Weights of a small GPT-style language model, trained from scratch on English Wikipedia: normalized queries and keys.
Each number is 128 + 24 x the weight over its row's rms, rounded and kept within 0 to 255. Layers, rows and columns count from 0. The size above them is the row's rms in percent of the matrix's.

# layer 9 MLP down (transposed), 768x192, rms 0.108, rows 563-573, columns 0-95
size [104  98 101  98  98  97 108  99 101 105  95]
[[149 136 183 149 138 125 136 100 109 127 152 149  99 104 125 166 107 137 135 160  66 140 121 118 130 126 116 117 136 146  87 124 120 128 113 188 100 129 138 143 144 146 162 147 161 147 151 118 122 124 186 110 144  93 131 152 152 123 111 163  60  98 127 123 120  74 114  96 149 117  79 117 135 120 117 134 144 112 114 117  99 123 156 145 159 110 131 121  96 116 118 112 145 160 118  99]
 [114 129 124 128 111 135 116 100 162 133 121 127  95  74 134 111 108 118 122 110 139 150 124 111 114  90 117 138 139 163 150 105 146 117 105  93 118 138 103 134 108 143 133 134 106  85 133 168 163 154 145 112 103  82 108  78 128 102  77 109 132 138 149 133 126 127 104  96 148 129  99 141 139 122 121 143  66 110 122 120 109 140 167 112 117 107 133 122 126 146 147 126 152 149 102 163]
 [ 97 112 119 129 106 149 131 129 107 154 127  87 144 138 138 160  67 114 101 175  79 134 141  86 172 115 112 103 150  55 112 112 154 118 120 111 141 131 112 158 128 147 103  99 160 139 147 159  71 143  91 149  92  83 129 135 136 174  97 113 158 121 169 128  98 199 118 129 162 110 136 124 101 158 140 102 135 116 151 103 132 143 127 135 155 128 169 164 122 145 115 116 164 153  87 133]
 [186 118 134  97 101 128  80  99 156 107 173 129 127 116 128 158 106 131  99 171 111 138 154 122 133 135 155 138 106 135 139 150 174 133 138 136 171 107 134 118 131 105  85 140 100  86 137 128 155 173 127 154 144 145 135 142 172 126 125 132 119 119 139 147 154 154 105 143  99 125 110 112 152 137 119 139 105 161 108 123 143  92 142 166 111  80 146 147 124  96 133  91 151 119 126 111]
 [ 94 110 109 116 111 146 117 145 143  78 123 156 143  78  98 170 148 113 155 148 163 145 171 137 140 110 108 120 106 133 132 103 171 108 119 161 148 131 141 118 112 125 103 154 147 142  97 110 119 111 126 130 127 133 140 138  99 130 130 149 156 162 175 134 103 191 127 127 169 170 141 120 159 132 122 122 106 109 140 128 128 143 153 116 162  98 125 111 132 130 177 106  90 153  96 129]
 [144 162 128 135 109 145 127 157  85 151 132 152 130  99 101 124 135 120 120 120  94 127 148  99 175 107  89  82 116  75 139 103  81 155 119 151 136 152 128 128 107  97 121 159 110 146  87 138 164 144 105 100 136 163 139 145 126  90 153 155 172 139 114 119  59  85 131 157 142 149  99 112 132 133 106 146 133 122 135 173 112  85 120 164 102  95 117 138 115  80 136 116  54 112 144 118]
 [166 128 126 154 181 126  93 106 102 159 165 160 118  71 168 102 103 145 140 155 149 132 150 152 143 109 142 112 121  96 160 160 118 135 128 128 101 143 141 149 121  99 111 115  90 143 143 162 134 134 168 157 177 121 113 102 113 164  91 112 156 120 161 106 146 128 141  89 152 162 125 140 108 134 124 134 128 154 128 151 140 169 135 137 159 108  94 118 153 130 147  91 117 100 174 111]
 [124  86 142 146 145 134  81 130 135  89 148 143 136 138 120 115 102  93  80 114 108 124 138 111 113 156 156 164  72 120 140 152 145 133 114 121  86 138 124 111 100 179 111  89 157  90  71  92 113 133 174 151 179 116 135  97 115 136 113 121 115 134 116 133 129 126 113 134 122 153 131 164 105 151  93 136 123  89 170 114 129 134 103 138 132  96 193 124 125 119 166 101 121 175 161 110]
 [118 141 161 152 140 125 130 105 128 118 150 158 116 159 142  97  88 109  89 164 110 129 157 144 122 120 113 139  94 150 138 132 130 146 111 111  91 142 140 110 150 132 147 130 112 143  97 129 169 106 115 115 117 130 139  76 156 149  98 137  88 149 103 112 131  95 157 139 138 100 168 137 141 143 120 117  81 109 124 141 127 108 119 106 128 128 148 104 144 135 150  75 218  94 169 101]
 [111 129 149 107 150 142 122 126 115 129 161 150 106 126 109 147 127 139 146 125  95 142 142 143  78 161 193 144 109 128 139 115 158 138 129 128 172 112 150 141 146 122 137 135 132 148  95 124  77 117 127  95 140 183 170 156 140 120 153 192 154 118 127 119 133 128 133 103 115 128 186  94 108 134 156 148 151 164 103  95 112 142 153 112 113 134 156 140 127  89 157 123 173 121 137 145]
 [145 112 140 129 177 157 135 109  90  99  90  79 118 114 149 102 171 137 116 128 120 113 143 136 126 107 142 151  69 137 124 158 117 131 135 140 141 154 133 130 113  62 122 117 142 176 148 114 147 142 180 169  92  81 143 130 117 130 115 131 161 126 153 124 134 152 141 129 145 127 162 131 155 166 120 101 133  83  90  80  94 111 181 206 113 124 116 150 136 160 134 109 113 125 167 146]]
# layer 9 MLP gate, 768x192, rms 0.115, rows 564-574, columns 0-95
size [ 96 103  99 101 100 108 101 104 101  96 101]
[[ 94 111 114 103 115 143 134  91 128 143 139 137 140 143 103  94 126 108 126 137 100 138 138 102 124 108 156  92 131 164 136  95 145 169 149 146 100 157 114 105 103 134 148 142  81 132 134 116 131 151 125 140 183  91 118 133 174 120 119 113 110 121 100 111  95 140 127 117 137  86 115 135 138 155 133 127 111  87 110 118  98 117 129 112 160  74 133 108 114 134 143 101 122 140 138 120]
 [149  80  88 128 123 120 149 113 124  96 137 111  99 124 131 161 166 147 174 110 119 140 151 144 122  76 114 165 190 181 118 139  97 106  92 125 154 121  95 110 111  97  99 159 145 124 174 106 119 153 127 121 142 137  98 138  84 132 147 132 163 161 132  90 148 153 123 158  93 132 119  91 125 164 130 111 111 155  71 141  81 113 157 136 118  96 142 116 123 104 103  78 119 156 141 135]
 [ 84  83  95 154 117 122 116 109 187 142 130 131 133 127 129 118 104 116 163 152 118 178 145 155 152 121  84 129  92 108 122 119 131 107 128 153 145 107 128 100 112 139 127 156 113 188 130 106 147  98 142 136 153 164 138  95 127 124 148 126 121 141 118 126 149 131 138 178 132 106  76  88 157 115 140 133 130 114 128 105 103 111 161 178 113 122 135  82 147 134 128 132 117 180  88 103]
 [ 96 110 117 114 154 115 100 132 137 169  87  91 154 151  81 101 128 105 126 120 112 153 139 117  73 110 129 101 148 127 139 158 153 102 148  98 107  98  98 121 136 101 120 138 132 124 108 133 130 150  87 125 137 138 150 147 170 152 122 127 126 141 126  71 171 143 109 156 142 127 137 172 135 143 113 153 131 127 108 114 127  90 148  98 139 136 119 100  94 114 121 103 108 109  98 171]
 [121 141 115 165 133 151 119 113 111 127 131 104 156 165 104 143 134  75 150  93 134 136  94 158 130 117 122 131 132 108 105 172 151  99  55 139 134 117 131  89 161 160  91 132 117 118 161 110 137 136 121 137  97 183  98  80 115 108 167 115 114 105  90 129 152 123 142 127 107 105 123 136 132 155 122 152 116 112 138  91 164 110 140 140 163 131 135 112 106 132 102 135 120 166 123 112]
 [121 139 163 161 119 112 142 140 124 108 138 124 129 115  99 140 127 109 134 159 122 108 135 138 141 140 136 102 184 120 163 116 158 122 128  92 155 106 155 133 103 141  68 142 134 129 168  98 121 139 148 114 139 105 100 100 151 164  97  94 140 126 103 147 120 171 132 145 106 133 122 106  74 120 119 158  83 126 121 156 128 147 141 103 168 135 141 126 102  99 141  98 119 146 137  97]
 [122 108 153 147  90  97 139 126 114 119 134  79 137 105 153 174 117  86 105 119 143 140 127 112  93 111 137 116 150 143 110 129 150 134 125 127 122 141 109  88 140  81 116 139  89  86 104 163 131  91  69 102 155 130 150 106 107  88 129 161 137  90 152 158 129 151 151  80 118 101 119 144 115 170 152 118 159  82 103 148  90 155 163 148 102 128 141 147  76 121 145 114 100 116 121 103]
 [138 161 128 158 109 174 150 129 173 123 145  89 111 140  91 109 180 111 130 118 158 140 125 128 137 140 132 121 108 132  95 158 169 116 124 150 102 110  79 130 145 135 141 122 140 105 105 116 134 155 168  96 109 134 111 122 108  98 117  96 125 130 129 125 164 142 126 126 126 126 112  89 177 133 104 108 167 103  76 135 156 136 165 130 159  88 131 112 100  99 103 162 107  48  96 118]
 [ 93 127 110  91  99 123  94 122 140 131 123 137 137 144 110 111 132 136 150 117 142 132 170 131 147 144 133 125 134 132 103  95 106 120 122 142 137 118  91 130 114 166 108 118  83 164 145 123 174 145 163 125 145 186  71  94 146 144  75  87 125 105  78  99 123 122 168 126 122 158 116 132 118 133  96 103 142 108  89 153 166 114 103 148 172  77 107 149 129 125 100 123  63 168 147 123]
 [ 95 139 157 110 127 119 101 125 148  74 126  98 132 141 135 121 124  90 118 141 158 109 151 113 119  67 183 119 156 134 130 152 124 151 151 144 141 159 150 133 166 155  83 114 101  96 133 121 179 118 133 104 103 185  90 117 100 179 112 135 107 114  94 153 124 108 149 177 115  86 119 150 142 159 152 153 121 145 121 106 165 135 105 128  92 145 123 106 132 154 106  97 123 145 114 132]
 [132 133 143 121  83 155 125 156 150 123 120 148 143 157 119 108 186 163  87 121 149 132  97 134 112  69 151 163 109 160 110  69 112 147  91 117 158 119 158 120 171 131  84 122 126 100 110  90 115 182 131 161  92 115 129 144 103 163 162 141 166 129 137 117 161 135 117 154  91 103 124 113 126 115 143  91 153 102 126 131 105 127  91 170 147  89 157 119 109  92 154  83 136 174 106 131]]
# layer 9 MLP up, 768x192, rms 0.109, rows 564-574, columns 0-95
size [ 97 100  98  98  96 110  99 101 106  96 103]
[[140 121 136 124 137 138 119 162 110 138 162 116 149  91 126 126 124 141 146 106 133 122 115 135 115 161 145 153 153  90 122 119 134 151 117 143 124 124 126 115 155 155 103 165 161 130  98 131 123 157 124  98  88 116 133 128 130 108 166 123 107 178  95 104 156 148 119 111 117 112 167 112 107  92 143 103 145 113 159 128 141 176 123 113 127 155  75 136 119  82  91 102 129  84 101 147]
 [129 154 159 132 137 147  98 136 147 158 117 137 138 111 135 145 150 137 149 135 102 169 118 139 115 137 123 149 124 116  60 144 123  98  75 115 138 140 100 120 102 166 117 140 179 117 166 134 132 189 107 108 113  86 134 174 156 107 163 125  72 138 142 128 104 104 141 138 179 105 136 126 122 118 107 136 124 105 121 118 111 138 117 150  85 146 146 127 144  94  95 168 124 105 135 160]
 [101 166 105 108 148 107 130 120 126  81 134 161 143  99 108 116  98 169 133 147 157 135 130 117 154 117  78 123 147 152 146 133 165 132  64 102 109 126 153 106 122 142 122 140 142 171 141 151 166 139 105 122  88 145 106 138 160 167 110 119 152 134 101 118 166 123 122 109  97 134 151 100 163  65 100 152 122 120 156  95  73 132  80 125  98 105 131 132 163 176 134 118 165 125 147 100]
 [131 157 116  84 102 111 123 113 127 138 120 125 131 110 130 105 101 141 106 146  90 125  93 108 148 106 159 140  72 114 132 120 139 126 204  83 152 102 126 120 126 156  90 109  96 144 108 135 124 125 132  98 148 109 108 115 151 123 128 109 136 163 103 131 174 189 107 107 171 144 136 171 141 142 121 146 125 180 166 149 103 129  75 161 113 123 145 146  92 141 144 109 141 134 120 112]
 [173 134 132 166 140 172  91 137 148 123 140 113 112 148 115 106 163 175  99  99 129 144 112  87 162  71 112 142 129 147  97 122 202 120 109 108 119 140 104 116 113 101 133 122 100 157 123 148 120  80 123 116 143  78 122 120 100 127  97 137 112 104 152 125  59 118  72  96 124 114 120 132 142 103 134  99 131 131 126 110 129  97 117 139 133 154 109 143 125 137 160 139 155 101  85 154]
 [152 128  90 120 161 112 135 155 157 126 135 146 140 120 139  93 161 101 168  98  86 113 113 122 144 126 112 148 100 139 133 120  95 123 118 124 143 150 113 111 173 131 127 109 109 138 143 161 147 108 137 152 132 110 107 121 118  85 143  74 129 136 101  98 157 126 113 122 170  93 130 113 129 114 137 153 129 112 112 132  66 150 145 119  92 147 131 150 138 149 149 160 170  89  66 117]
 [155 106 148 111 104 129 114 185 137 145 123  97 112  95 122 140 149 100 164 153 158 141 109 123 147 146 124 113 116 133 132 109 165 149  83 125 162  94 114 134 124 143 101 134 126 140 120  85 124 153  76  95 163 134 186 167 130 163 123 164 132 147 111 104 127 133 156 112 121 108 158 104 138 102 118 162 180 156 122 115 155 134 113 150 143 170 123 146 100 114 134 144 128  93 119 130]
 [177 133 110 159 161  90 127 140 105  95 141 161 118 161 124 134 147 129 166 145 178 129 145  93  89 129 127 125 139 117 137 207 163 131 140  88 120 120 113 108 128 131 131 167 132  89 153 111 123 119 126 102 129  85 133  99 132 108 122 123 139 168 143 112  92 148 158 111  80 138 115 133 146 122 153 125 164 134 117 147 145 154 136 120 147 101 102 101  88 136  96 149  94 129 118 170]
 [161 116 115 132 129 143 103 123 118 148 106 132 138 149 127 144 169  86 141 127 109 144 140  82 149 134 176 130 125 152 152 131  89  96  88 130 150 123 164 144 122 101 134 113 116 155 115 160 130 119 138 120 167 216 121 133 107 131  92 108 150 129 106 142  74 160 135 110 146 160 184 171 149 116 115 169 154  88 122 111 127  99 154 105 156 107 109 168 151 147 129 134  95 118 120 155]
 [146 134 131  97 102 119 144 130 135 158 115 157 163 139 116 116 164 125 139 114 124 132 169 144 137 156 137  99 137 136 135 100 168 111 145  95 133 145 116 118 120 143 109  83 163 139 181 154 131 115 123 130  97 130 120 143 117 111 139 129 116 144 133 138 139 108 149 154 116 169 125 106 162  93 164 129 157 108 132 111 123 151 171 104 121 109 168 101 141 131 158 116 121 130 118 135]
 [171 145 137 144 106 170  96 102 115 141 116 111 100  97 135 106 167 128 138 126 149  94 157 107 116 120  79 112 107  93 133 116 103 123  83 117 144 113  99 105  96 154 149 163 126 155 101 113 126 145 152 142 152 101 101 105 120 104 134  72 130 132 126 158 118 123 117 164 127 115 119  87 133 129 147 117 133 127 151 152 117 163 142 146 139 126 121 125 123 141 139  95 121 143 131  78]]